Each number is 128 + 24 x the weight over its row's rms, rounded and kept within 0 to 255. Layers, rows and columns count from 0. Numbers have three digits each. The size before them is the row's rms in percent of the matrix's.

# layer 11 attention query, 512x512, rms 0.0365, rows 462-511, columns 128-191
109:088140131126077108097121146145117146136136140161099105146137135138166115130141109155141180163140103097160146194131156089098120106101185132104138121116134128131120135115144144118150167113130107
116:156116096144153086167130111093115134157110110187109079115153146103085156077176137093132109162124089121159097146139143118179127176139115167122151137149144137154150118130127150152109128126110145
116:104124087104171155089182138126095117176093127172143099152160155142121121111127112129087134137150070126129098104116155168116141163141143167081164138149094088098127121140141151121137125107127138
105:108109097137150142114134156124102125130131085103120110122125144109138107109150127066160098126082179129150129162154166142144135105189113111147085095135141089144117087080153164125146118124114144
111:132125149112074138122117124100096148119143136135112146146110111147160134113157135152120157136138113126165148166126137140134166085154167122146132142135131060110133096115122119129119117130136146
108:172097121184090095180151115150123094157149171122117100139129116126109178141153178109139129167122121089121135148100151134131114170131130100104117082128116146140141101116112116108113133086115150
114:149151146154141116183116092150099104122085161122185089112070100132167145136133154144098115151099095106164119172076111157091135146123165125124145116120131132159128117146145105150117117153138085
114:085117113153096142160149077130142119082099133102101090157152100137138160131093133124146131112123122166127112149197133128131132146145162106133127167084086132099134095140092130088092099167146137
115:083134135126111142183155161148158169102102119143140111147139168135157131082125109111111129152143120125128098138105149141106165115139109140112134122166149134161145116143112169154127132135125103
112:132135108136148110150139117157133137109161110164159114127141119142151072132119143131141160138127155123134134124131137118129145153107080125130115144129081153148119120109130117049109120109143133
110:081135153146113158069143147107088146154087144121123144111128079143139120148168171129144157124114127149157122118120137135094110134147106181181151163127105151151136108095140134124153158130106095
112:092150159081128136109113160143184122118142123141148094157115130104103106097136109121106142133124189162104133141123141122143138143126114175134113136125105185153109098089119100135135127088113152
119:155167142114175166087134153149167111110138129130139147133157128142134098153120123167149128148122150135131138082133099147137124194112157086148102123091119110162121129130099118109108128166089152
112:129177181110127130100110151105133146070129111096145119102147123105111086112114132135121125135109138129154128131173121107138086119113123100129133130114113079148162133121167103122112106091162080
112:154113106079152136108098119116108133134110154178102083123100112138131126121122136116141136115129153163111141186174137115105124113160166130113120128141110146171189114095139148067135143094170082
108:127084142128128107115138165183146076124124147118102162125125115112073120108144166103147140077148129094159133113104100141109132097148136153115101116119110150136148155162143171103146119131152141
111:160107109130168103158156114159101115153081106149137130160143143100123135147096133139085125102162092138118141144099113129175084135120135120163096120060101137127088094130152103145136117108124128
108:099151121140116166184139113103114164185114133129206122162114084119135117088118129138142120150139115123139145149148083096100100141147129146122142108101163145147115152150124107140122131143163121
117:127098140092128127141132142173112072157085091165111113101144145128135106078111112096142109133125149177136129116132132147095122106165125118130190090182128109099131118120112147146124086137114142
112:131145151145112122139125084093185110122149122144105151110119103135151114137183095104145139121118188072170139060103142176147111135115103118125142177177140123146120102143103133084150112057124104
113:125107124108134091128101161127149094140135170107143171113155120101135107125137118120132105124084120113170100147088190145129100130135136172166117116079148153108114094125166155116133129092148120
113:140174117183137097105138122165071127132160165153152187165120149116123094124138089126105120114118119109122142140160144107132094149128127100150148142144090146111107108084138118140104159127117116
116:104114082140140111133181133127144149139137134080122178119111127152147136136131131115102111134123108117154124140108081134097136147105131136115107106127167124139137133141130144169105112118108151
109:156138151158134180114152116130124116165126122125125164131142102102116100139126109154111161130147128174100134136165125057121149125149156107180146148104094119143097143100132153109135129138106139
112:084140139108106151145128114084094161149106157112117097182124127121157086128109089114118139123147104125107101134105108113148111109081153158145147120119130117162125157170135132127104140090109081
110:115154098107117144142131131185113103116132104148107162059115155150115155178112117127141115136166107085165094129162138134131158159139118086142107137134101168156131109137090139144164128099126171
115:096105144109119145154157147125119165131161090087133132136111080159113119126085115119130148123095132112141091117131108184116150124107097124182161113144127107146156107120119149138142104178139148
107:106129118098119108097154142101121140126112146115140177132127101160149148107140053101098136105112105079121096180068146118104160143151081096144144118146128140120113127102142138137112132155157113
110:120100160120124137122117141107166142138160121138127130086091080114150164129172148096186133107115133164093130101164146125131118129137149154141128129114094103171130121146079161139130113126136145
115:056080142135125118118146104096113124105110177120121126104103098128127157141142133115127119106134111132138129110123118140115132130144129118171088125119174195135143122125107073134100101103181154
115:147150117129152143109116115075122142143150140086138160141123156144135123137145112131122144138125140120115137106097148099139166128128110167134136144130120147112122162124134120128137104094094167
113:134096134113119118121169174115116113115127154129109120190137135115152147115115122103122140089135137133145150126116101126118160172163129115124108122148121168156121179135151115118125156155148113
115:175098162135128133109110134128151086108158087097138135134170155124168095154108068111116100104120155131127126147125134166126171104122130142149093118114135128165121160142115104119103101130147148
105:101164103151139136116101139086110153115137136136123157123147106106137100161081124130142118140118146145186114132120130140117093134134133141134161134120117107146160161086139143141150155117186141
110:194140140150144121140130102147110143092171131092136134080194180085166092112081147123118127155117108144161119124136158133133126076125130148148130133118107120160107123150133128137135141099130102
111:131156125155131135120142106119166151120145135113135109117096118134124092105115142117128145142071097114158135123112133108135081122154128163109105151118122097131096099122101145103143133158120154
118:117154132120142136142153111118102123164100126108152124144144112124148143158121118142112137107077139113156147113127163115165137118151141142104099117107097115119135115134103109086102095121116136
109:140116121088116124148093134107111173105151117068154126082135150104118094135114111123165091115175136123154148187118123141121168120133118118127178149156130123095113147136140134101092120134114115
119:152146097114121135117131136125160125132163147154086156066111120125103143162148129114124132126149132105141096129087100118113144158144102127164151142104138082129094138126092135107152145185128124
111:106161139171128129163098105097166137133132097123116159094064116128150110106140168152065106126126132115151115152169118155132095156106131142115133132117131154146147089166172142133124123153163109
111:118120149140152076173131098103152123118152129155152139117099138113120132147147082157149152124129094179129137058158134124158134110178151097098105115124180107136113161166098136130127091111103112
114:164162119134125092145122102133108119135103134121141135097103137131120142123087147133098105150133123159128122150097103161101155111158153110119090089166163153134131156153115108129101083118133104
116:095112196188113096087154095140058127184100136095120121107099111132127112092115168109137154143103115162104144107112125161159106106157155132137101118126115165141143127126111102109127105103165139
107:162071125171113154115117106117141097076125152106111159114146130147144127134084170077144121086142131148109140155119136100090136139140121127146126152108081134098098169119124146139133114129119119
110:158130143096110127141107105122102128130164073125132138177105122123089123132115127159102130108153121139151158056122148140104145124134159158110098088133135148133156160113150149142159152089117138
114:160120139130170093108140143130115099081095138144110115184163132140078108176123114141140112152102118150109096128123119143136167171114148137115159126165143100102098111104165163156128090125093163
113:125148129143108109126121158130123152108145123139135152115119138121088143116123117128110119102163162133098104114104152138142117132151135085127123121134164142101152162107136122123123152120099134
111:168109135133134154118113104117161141152132127118162089121179171107130163126173099142132168121103120128108116155142152159123110107102130122141141106145129138143110126146129122111146176109100130
112:177117142106090094135124098146096082111088146154114124101148132152089096103105149105139098079107117095117083149128147136145172078112083148115102156105139140145161152111102158134151131140096132
108:163122109125084146141127127123092171105135108123128137107117127120133099104134140110105071153164138130156129116144157103127082144132077123123114087155167169102146100144122149062087153123127186
# layer 11 attention key, 512x512, rms 0.037, rows 462-511, columns 128-191
103:136125144108101043119137130100090135148081127083163143133120133154159110113156109134166092126135164114141109133158151147126148148116151154087172105133112087129091119141116153148106151132160123
114:164136149144119129150128151126085108121101144143110133082132111115132180104147131132148143130127123137115105167127098110133116109128107134152168158132151125138102152156122171150148109120075175
117:127107100101137163136150108125144120112115139192151124136148167096131105129136135122129124081158094155121123157135174133114144152116121166097136172123097122078137141107185137142122141143150155
103:138090121081134136188173120136124128144099098110099135124111129110128105104143127147148110119123101117130105116124110140133118141152142133104142050129134106160132126116109149143148106110174149
113:128137110074108136111121132123141134102130150097126137167136129133180145133148079152145146141130106112159145145144106160166069158166157160149154162108103090101126098150127137109119134119119107
107:145128127169115117150125127179168112147140150155116154131114135123142170114123189145121118159122150112128151139120101146097132168167109102117110119129151130130122127111106119112076113152109108
111:149142124126122175141116128165159128112139127156132142091120129173122164132128114127108151110155112103151099133105108155103145099138102103132150085124155146171124112145129175149112130126154112
113:121101097165152174153120117123154131072132116126124134130115128142127091132144127121154137150140120161165121155138160153146067124128098112137123145099111105125135106151132107101098126128147169
115:129120145139160144140148118150175129140146114126143150161104140119146134150085146129132111134159139108124107135157136135122121088145117124123132133113131165150221130145095157096139128115137149
111:144118158115116136107158123119123125094148114144177157139113154162136114119108157098116146156175131098145121103139114159150144118111120120182107133107146135124111168146129153115164129123143137
108:137141147113142160126169110066102150128141106100123112141118118155157073164141130126077138108138129113119122135099136127142149141109124143135131173110085131159096139104149114102113088127133116
114:092118152118172158111102138113200148092135111131137118154152115106123131097129109130093127133139138119168085128116118152155114167101113159106100153153155182156124139127138144167098128103110153
111:167115122167115183163092129085128139111143137110115117126104127146129099114173111107091135175185136163127121087156133143138123167093170082131103107100141113126157096114078134107146122159126179
113:143120135165113083100120111116173161115087096104122110117140137064102143148114150150084088101153103138115137137137087129131099134078141162116150126143125115145129147176130144130141115146138080
108:117095096127111116103130140114093093103112148132106109156122131091113091134098149119112156102125160120149126162132113137112101151119152123149156105108122156141194129090152153133153139132147103
112:160134154131178105129111162142171085122107156124145124119133116110116111139109181132142110094102116118148136136074137119106135154120104169115129093098107165131102143124132138118118125121112133
112:138102140124127115139154127129129131097088115153142157141172131133162141132119133116119074109134126091130130156093128130130114121124103077147123093105172116123106096135139114162141081124143116
108:141103148159082151172124123123119140091120112148116128123105137126116130100141126134110099121118129153162115156085110106109132159086123141159087157096146123175113143097088164171098104117164113
113:109125193138146121153143127142126108137094160125127133122155117196110133113145140134149128156142148134123136112150136103142125101145133107130159072151113146096090130106100131120136123130150114
116:140124116104141097128139089116132162109134132142140175093153088118148091091124102127117131125130150077119170108161143159116125148158132130082162106150143130112107160101155110129107120144100090
116:124123121123137130130148105141134099124105148093144110103162183156085139104096150157074170138186144105100099088116119136118125144126130149125159110082174136128111080136128126111158103104079092
112:177124114141113128074125103130075133138173149118165147132129153117163116101122125112118095167123095115124165138165132147146153114151135152131127132163118149095086123130141119149100108130100143
116:143131115140095149151125167102127118123139135125133098135102127169125153175115087136130143136139098104128120141141145114078154130077113096127151122088140109106176150127111100144174107085105126
111:146125138117120168076156131137158147132133145125138112072142128098144087145115108138120133087167125143139109152095133094165149121122114111157136121134087134117162136128108150137118154168126142
113:100116153206149127141118141143138132148133132113130096161137114125119146140149097144142129127118141128141122130079079131127134147133154137115146106115146103125066136119091143150148131122093083
110:157118103123143103141132153139071105125127147137102133123125114145120155156127098130139100125106138086150115099134133133129138178151137127142143094092125136089143165151081124150137136132109131
115:104138156115143101167165102139099130132119121089150162143111144144116109127111113148087121138140109111131146086118137141090114145103105147174150136082107170164127107079124133138151110120139098
109:132129156098111075123127136129148129129137124128104158147108100152150150138142043127118113111125138129162146116067100115147142169171125148125132143135138098096118169125128134068111125165148133
107:103082164095138126147117100109160133139113121088120152104171113112160134155146131115109112054105131081141124155141131120140113101129100113127142105105097123160169159141127156131077095149089146
108:091128133134091140135125126140135141161105156161162121124092112106180120149111110119110174102103139096096161126135132154136084177155097125115156119149160148133158073139094084124132149119111130
118:125159091139171156155113110152183142076089120142086106135163126129156115130121120105125158106137142140126127099058159164124163140148128154131180123133153131075150163111148148120138144120092146
118:132119090173115159155170159128142115116105132107159140157124153093145102105145096139105147119131102138096132134099093150128135165102113106120134080145104164157116172133100090151132121129145098
115:135154144099146147153124163137109110127114150138086135108124107114127112168111128151155103123119160139162131144150155129124118084129116147133103084120133164121169109100135113151125096144185177
102:147136081110092156128130129088157131116111145164068099148112127084135086123107088146132138129150107109098104173130117126106144133106141177094126149091116150125199107109154129139134159141116126
111:147113127126163119124093142125098134100127131098125110161135153104139100150099149125100127132132142118117097166151141137089085106113121170141115087141132111142130125123136133147162095130137095
111:164134122096138120127155116150189156122156152183155124108144161124114112123091144131137158160114106122140122135106134127108124069127178141185110165127185136082095103123117117163089125099142161
116:157162164134098153105132125120132164130068094106136136131142132140111127147122108145101131099064134104080135125145159090163140152138132129122140112104115150106155136112154148081136109125126132
110:125136077095112143058139130130157104112171132102127133133192138135102139154110124105139149135134119094137147186137111116125140139137104098111114126147069141102170127141179169106126186156128140
113:152148120166108136181125132127154157172110128150103127133128093158080162151111129126102111143104152126071099116076063120099115148168089132075175120123100079105137146135140093086143126120117154
112:159120108150153135150148115146145100093111166127121143126077139186157128133132095135158130147095144116171139166114129144121127131112158092111140113132121140107099099138157101078142109140129103
114:166134128092139082150136113138157133122130122115098157143145101099113104118154101166136116097077133169132140117147105128149175133132152121084137096125140162108111141153157142143142098136137147
110:107143144130120159115138155114116140138133142138131154101093138125137115104109150141130177115128126139177103144124127151101128156150149130077130064128143130187115117150111097171123162138118129
112:133145201142124110111165137129092112122124106132128136075133107138097059066112103144096158137139102160138118134116143128150130155110130112123087100117103160165127105109149124207130087148162136
107:165129136134142141137091097086136138149117126109116111087139134118138143144111159106163086151128119152158108130108114136141146122124108119110103087105142132103096143109112109103101165127159168
110:130144110142163145102168117128125126119189105135099125154130114126099143160125118110121119114151135118115156117118161094148155177081143206114106099140166144124165156126100151159125160129112113
118:173111122134174146118149148123109129091102150111101107136129108114132124160159170129107106163167157138150120168130145156135123079138145125074141129153121124139093150113124123115098088119139111
112:145144119160147167100133146144150147086138103132117143106145135140095131154109053096162138143136157171108161127126153133108158109105132133130161130079187082156111168122158158115160165143142129
112:129138113131137134127120096119119134171115109136152112101174120159154211121174107148110146128102160109102113138135165115148096152153130099174152148114148090162149154145119121122155132120157150
110:135103098111094150108107114125127113097144121164117125111154124133106173123177132112136113122158120117127109165148115100147183094172122165130090132093126148172140142146122138128148127125143162
105:122147135149147151135123154164138145112142121129134117151127139133124108099132099158136121147103133140141140109151147116111088125127120135149105150114135131076142157113128102148153139146100170